Each number is 128 + 32 x the weight over its row's rms, rounded and kept within 0 to 255. Layers, rows and columns count from 0. Numbers have three digits each. The size before them is the row's rms in percent of the matrix's.

# layer 5 attention query, 96x96, rms 0.0686, rows 0-95, columns 0-47
159:155138169091145159165139107125120109151150162109095152121181120099104104157081077121112239080108146133144114150190147099151118162131076150102168
099:186185156105176140155141113108091119123208177151106143123161120115086128157087140113098159082116129072085112189129112109133104196111086112192152
084:113117126133089145183124110054121123159187165119128097151135130069120083203124098149103157131137146147156086165080129108134075121142069112176121
086:137068126131152110204092141104091099157093170100177081124131113104145125083134102193108099125103146142146107135168167106131159075127169159115092
115:096139153140161121144105084116159133105108167175155127090107144040130161098141174107082118127113137156137159089162110125137191095082109106167135
117:118119117133173109095047122117170141105151117148153091127133081161213146101138169119090096109124130126110114101098111188091133088130170115135099
083:133141176148108131146154070074097151126115151109103110169152104132104104170032153187089093137121111106126086116190121142109166104104088157181156
079:088138158149141109166171135102091135119184082078129119192135113102172089159088141104100154101162113118126142196087138141133123086126098130162171
114:119087160122167087176156193159118120110129074155159134141085119127195143097151183160088087151138089180134142095159125179090156065112168106130163
132:152144199090147152145133112108112089165149139129057131165144113110093056149067095170115196126141165098112136125153134117151167151159087177082156
098:149131176078097133180116128135123119171097110126139137150182138101084170151063100081149157123109162111142146137157151146119111154182110073107114
102:106104203093161109073176157139131136153153150180159149184119122150115072165177111139108148122108139096171077130184114133133070108105099146109156
101:125137070119189112140149132123094097119143180146126135187124088078088118124133168191099123120133126085091131126144130178132154092128200123132183
107:150120094143114119180148073174101162175145165110105098155132108151115108149122061152147188111139138102138106136164144071132131152059131197164121
118:128152101133133163134120104063114079150145191102142142139126121085100141141108089146165154119144179136082128120145124159148117157106133148128147
103:185166133067121194164107108096130064137123182108115133129121152187165108169108133104171187113110139131126135125055165131170077186161099113142187
086:133158126139201146083111109197129146080121130149130135098118106096112064152133113135207106086150106151154107160161155103143074150123135134109094
110:200154119083148157125134132074115109112177194131112111117183090127081107163041103150165149104160142113156119133118151118147124200138109098116122
098:163120154140067153115155108116123115177190134080112143151127150137051134127101108082124205153092132147154109119177165117124117125158074127091190
091:109120197134165188125126097138095147123129154163130180145170131143138107171132106144133190144135183120147092118134113146160080154141101184140111
091:114126175106077102116108123084108158146134122115076144176119081111123165198154141113119093122143138152111079151123135142110158118182149075219130
093:114207124130158109125100101117140161071116101118174196137148108125175082108164128173157109076123129146127140086160146125163169146166156152108153
104:132123122127097162140128114080094082128111157155084121135161122126102107163083103160149147159112149132113138124158125131107095161076124126131137
108:193130114086098187108093082142120126179146171113087148132158094102086127130095088134145219069129141098129124129137135106123151158184102107155083
081:124161137140163148098097100074150106130143075095143147126087141100081121097174109135193100088177076178082118142162124106130132129097146151070117
087:165130141153189091137096136090169118079138112115193143158102137151189118126169156111162085136150092195135105131129131149145163110109134143127084
106:110166134098083145156152106110135133160145082137089125064138131110100156120062109068130153170148151145210113049093122163120107174158156088138182
078:143202146052156126176147102082159125155129099090129075105171098091111140109146102126067155134157153108125123144107162103142142100136105130056159
099:124123154166138074184184098135138146105129193172135173072182106111162091146141134163132095122145110126168156161100151086136099158202114159139130
093:150205116121158103176129119111166128150078046109091120123120153133186165104149094148129099082187100115126179180112091111114076125140136157121095
088:193156093108097141116168153092157116156165115073109162168160114132140180100143126103143124120117137211170169107109123143118067167127121137102131
106:131154105129102116153139124106094136152191196133099111051086124125135153109132103090162147135209187123160083118126101110110106163138155119152088
095:192128124148089183127115143169116107155090107168116143118145136081087134140075106122092148096123177151193096080136099126156095143066122101091097
070:181135146105160167112144138129127132100160134204074111106138131077095115163093089187149112165099129110109112088122139064149131116042133123142145
087:118102044189107101129109131091132107086116175071166115118120156129098150131075093146138107149153163098165120174114148206173081139102099147083093
090:112077129123122154145086132116129130081108146138141150123133116090123132180074104169159078116146162080116089138123156146171154131063178096110090
098:086118171072139142045164158148104114137140136126120162137095135167113108135175184087107148164094119110127178151060087118100138135125164140157121
112:113070091125193102106101146104137165097103164148137113148152106180210152114116200080110085100110120101117155120099133182121113105149158107118094
093:205148096198152194177125181125143167145109124082143116095137075152085128166106126116147123100096145129108050117128158092102164095120143166154135
094:137153102099109131104153061117075138200181086088146171151080072112059160149144092142122139175152151133076146161087153177145125159140105174121163
108:144110143102126123189112166098101106131110164138116138103086098092164167122155097134182068119177113193137125115124118156134116109147095111162138
124:155143100113083171081102104101158070183139117127108132077138085144089106163086054101172126070142154085102136147096114143165110144137080169072127
103:103094131109123138150110119162184092159103165146131150145094180029092131173125155113146164106129128095133144139161098112122119090074125107144104
106:103177165132074087138136151130124125166189118110134176178163149137131166148147153153159131146142132126061118104158156097132065180080170111116169
099:119078111124168188124227127103121119119134211154121146131102135085142100135125161150141163118093097131176156126158124097141133076116185109186118
115:104087145143110136141144109109136163162086113101163135114110127090101099136098102145156199154182138080159104183117135132157134111120119152131095
123:123125103166069146090135119134117116151093142126107102148116165073121143099138159250134096146133105119078087134133083135126182123138146141103115
119:198169135100187147105165163114173160110159142143158131116157150087102158157103089150180105128097098135132147105117136118121106092143168099082161
069:182125103097158116098109133173119103159053092164128157143126135072126128174104127092127149058159110147163140186145095117153095134133163108092094
085:177150091149115127179120112128100084107125171107121100154149115141083163166043160138096135105124154096167132125117117145150076181112147119063112
116:164112139166060161162084115067092121110163133104138168120164147094092128137067108147125164093144128166155087133194137106168157137129088142114157
093:122119159153070136081132153120157121131135142150106114127199120173125118139094122180135151117101147087137124185087074113144093169106109140097135
110:129076127116154092135131104138148140138137130120144112140152139223149143154126182105122111160137129111141169111103081143173069141124144123134084
109:145121152151144122063139066103162138146148232128081109156124111150101108134112102167156098089105093149081115147119157141153140117175190087159111
115:131102097188125133125137147123098117164131175120147142144152118167062136169115077094156096130166154081180081135107166082099137124110179168103145
112:156160096160024114156140082168120120140084159075127171152152103096106122148130128223121117100117181096136150153132083069088069116114102121081112
111:124204181168092124111180094166131142177152098082106135142116074131104068138151094123162123087121119104074168134102110109130102107157132169046175
102:135097139118139092178112088094122155096123078157134138114086121191153186127131164100094167134118122164121139127131099167114144167173174136134062
118:107146138144127109131127122158092121143123151157074142129126094189086134132119101112130108072107113123083135055197120151107166158113133072150164
120:161129128115162135222166135121130149142123124108071071091178145082118189127113140128163155174118132116132117150043150128140131101129080113137189
099:128190136074123081138076119110123087107142157082149168161123104161147118143085102157134102127165149187123190164105087087128161105141169121118162
100:173197176128121123151073157149150122127125108091109099094198117161126159128086129143127120120201117148099129173114127101131131150164149139150102
106:081124157121119148111133117131090168093159102159127182115105159048138130087125161014128128120133122142113119135145149111135164115122063155167168
132:177103146105188046150136091152125140160123138112101146121148066151160159160113126149060079104178139150109136111159130172111051131107157111075102
076:151156139156128056147105144111092101130106113134146183156112124120154162142126156087148121094127137156125119173110133102132058166118155124141108
068:099119132060106118101144042104104110083132135140117126081135132139116125154122107098123114154125125113170178117133097117141041205162135164134138
101:167144103155105134166147142067119125140189223082104125173101120103119096181135117102123182152104169152120151138136121111111067131132153183160091
083:072118115086105131083175058151148089166111135112093125165105077121139132153181082139157100174102126134138133127151130195156120119172184145173087
097:111102144063116149137140099085165149156122114102114080135129108065077145154096062120107183125130122109154125120089171117129189134090138148139169
095:148123125103164121159105163137149085147108076109110127149093134131146146108180112066079148117087107150183146127109147174127097158135016121175146
096:122150099076071132145087139127098144109159147169110174129121155117115090146140126088112124108143150101082136204168107136134087111179067147151164
090:148074078148115154134120111156107129173110141147149117113112137081076188095103118151104130140082106093141126123094118123080077114145121099060074
088:132091073128098127169150129197099160130071083115144062093127134098157122134117135110126056122140089214166136104176148125100099116112111125131117
117:157165135138126139138172065155080068137180151071125103173123088126108083157128093162141125072149166047094126151130107101141110124132114146147131
103:143109182123184139094153107123115114159133153158150181149145128077149141099075157156061146147135102143120102161143075119141158117179130130131140
098:142158136115156128172100082096117181072161088107123192151140131103137185082076154102059146105172125121029113126114122114122114139114071081140178
099:143122083088126090091112149130178148187111111127147137091085156185162134107161140121115152162108114162156133115170116160108057113209168086065148
109:130160160136131137137141084103155143154105125135117174101113079143104068129155118103143105105125162085041097124099117130139102104121080169159218
092:146119117128083131129144098132088119158129150153180161112173094074151142130125084181100117159134206113181170199178131065125093113117202165110066
092:165131122102131153191176124144163113146080111125124182146113139119098133124164158103146111119116138128127163172062176107156040134100156128130142
068:084107153177122103166108185106135184184131131130087111122138113090132069099202081136087106162126100135109143116171089149140178112097102123138126
081:126134111153103061139111174060129101122133189081140145152154110134127117158104148130123151129079135129089127152145100111124155172136189104195100
071:128153144151128089175111191163152057175153126145098176164116145149184186097134127101090188085178148171158118166126161142161068149117089113117138
078:140128121129087134127207079096076108166136125099102155158151104123155108147068130111124151100079167083104064129099139143137163157175113100123119
095:146086170184108170112099146058108131109202194122119167124132156204124103179090132149132201137129143148126079173111147080110091195124119141143089
082:126134125142123118124142119111167202125148158114131047157134156103176099178135164193144133152104123115154108147168194116114131155115106178159174
111:170116102184139134143165108122057145137147160132109132144167109121093131179111081138108171136144183054147123136013141106112089072108123093133122
092:100201154148097137068205085163152143213163149112174167132152117072117132136161125173168107058135105080114133178133104126133128155128166145097101
089:092169138139151170076122123153116103061150135159184204139106151071102054191150147112140105125122137157134147149095124139142094135155161135085153
098:090083102088170153131058161118104076065130158197132140150076152098114192145128216071153160151117119137191113103133118152119101129147113107137134
084:175087128083140092167090141107101138120154075111115164110133127181147089105127132101137186127131113193150091114130180116149155170095083112228175
107:147108126165082086108142170132142153083179125157131134130144150174102162155091128126100179140126143181199079131075171124182131085114132088116105
098:143117128130154083072136068108167158161097094110107143131109130130102103106168106133092126086159077064107191171061094123144097138098131145090140
102:140150163168115072120112157140103133117128120088146134115049196143098183143081106051129199164103143125167087144114127072132128105092144103088123
094:108133165173191125113097135117156160130192164141123137112101194136132151131148123132082195144147139136131099202143158124132054123096084139154137
083:110099106172112162141134107155130145078148114180199095123116156171125100130083163115118179141120070167189133149105095181123125093181075127191122
# layer 5 attention key, 32x96, rms 0.0722, rows 0-31, columns 0-47
072:171149159119095124113113133102114132144159137140128174167129104104163149130087116133145143155083189124136206180126094107171062130179090149085133
072:097116160131087097127096179119111131150109000150159145132101119137166161120177147157107117137127139115156104123110134160110097097156138140079138
080:150140130104109044078152052143106106115156109119171147107112170172149109122132131129184098140119137069132123148110124112127103112079226162117083
090:133122150155115128103125120150158129105121116067083147111143143154164136134153129057143115100141069209137120161126119111123105176151183101148142
092:131087158091175128218160093087122127112107113157117154105078140169129133141149141113120174096149151084100110091113147136133173102129096115158129
085:128113177106175088195143127232127128093119129089114110121152136086122106104123126152075090166124113156149121118151141159137178146118126095143115
121:135156159076103127084127082117150090145166126099125145133147144118117122170141102131135128130120143064125131147107124065168119163148158153107163
125:144182136190100156083142085085093104153132152174129133157128100136087168175108144162098115143103169073096130124111089117146088116171099118081134
094:109108079136151126132116095084102138056120127082125080132121189158176119083144106092193125163100106128107115078140131127130168130142125213188066
110:125064123125191133156089107157125174084076154138125115099128167134119160082145151140178115124162068116144122146123182090131167100099117081188061
084:152136057163170172138133118132082099060126170105094148142135083143130108121165107136102106095153128103082130189062130173130139065124162140179112
103:139124096158172098158130158075130139054128105062128085113107114087086150115147164069150089092102083130099134101087125168081166133124134099180093
092:128159117132081092172084142087173114141150120174150111109153191148146145113168141133097177153108142100190103133121074100143136169120157152140104
116:098074075125156094105119170207127123070098126149128150098123131188143100086122179111134072135116145191134130070055101170106148129147157132152068
109:142096099122164089151160190184151126051112124126137072115109157194162117133164163136154113117106076154151123109139125141094134091109155129179126
101:101083129160093076141102125158110176093149093117153099118109151103148081146156133106078092139113080175150127084129111167146235075125127146131168
088:109168156145067151171150139076119150176164137097103152133151135074132140162078085136145176170111174157142121136165098100165110168160091190087180
081:177171189134084148127156075128120092200125090119108162119087109116135132124102090123114161122113180094094149148121108121119078144149071136112188
100:130176136101102092121118164098134102181146148131134169162138087047148110138103098126085181135112183110126152153119068113162058135149083146132140
095:153123142110095161115180037108137093144133093136117187180112110142070156123094118078121168129092170072154139141131137147144123111155111114088164
083:127132150086124095095100099160086145089158112155194096162119152081143102110120122155107183157131099155189130146120161104124159154094136203137113
104:119150128163135140128125122149142079178101162113119193134128145136063136168129106073127107115132144156122143189098055119121097167175096121089112
078:104161177150164155160107101134143121105134111069107166117103157162135162164131130105139181143143127121066113141141125153151132149085095158110152
097:061151167167170132092184143151156104159134113105139105132149139096111107098148107111085030104133082172116115122144170112113143228155192160137085
139:134172136099164133096116047118136118147136176155133180167111119056111155149095146143087157148073166041154152148096108121136069134148122094086146
173:115086114120157115171122185169126179098077110122100089103119125131153121100126149125138094134144089176119128073137168145123174095093127104190136
106:133104144053097128195138156136136087126094036151162109136116112127120097133191127131096118139103108185147183155131147151138191107089089085150083
092:146106091127096104064125120179123166107172174196161116094164162150111088146123072121135109104103065083166083146086145098108153100184143111106082
084:103082069170150198078124138097139162144162109100105091127108178164081133141111166098155148115109077084132101159115117205139125083115123118145088
087:128071187140138191131084174108118140108138125158162150158105130105163133103135181099148183172129110178164103059168157160116172120147140147134068
092:121078121116147109156064118158114115124098118138111040111093138180153132152127090094135147144147108080180098102109134134130116087115202150148097
093:177121177134144162102131103121106162140123081134136156165114124056066101162146112124149153101084107120133101104092080137101116084112160089134105
# layer 5 attention value, 32x96, rms 0.11, rows 0, columns 0-47
105:157156117114120158155140147120057133043124112096167094174135118100180084130119152124123126181073140161082159169101160155143138139143136135141130
# layer 5 attention output (transposed), 96x96, rms 0.101, rows 0,32,64, columns 0-47
104:100104092122099113182129089154067103105128151075199092115101096129126103172158165204092099160115164100116125178105147141158137134180120117127119
102:145114175139132163142129151112107132063170094090128079175147121100192095145070151141105208156112166107157185168127133151172105119138146086173120
103:109123137129096149076159092135205140161134166189113195096118132158097173144118121089135102090142092125211120133171053156103144116194150093116172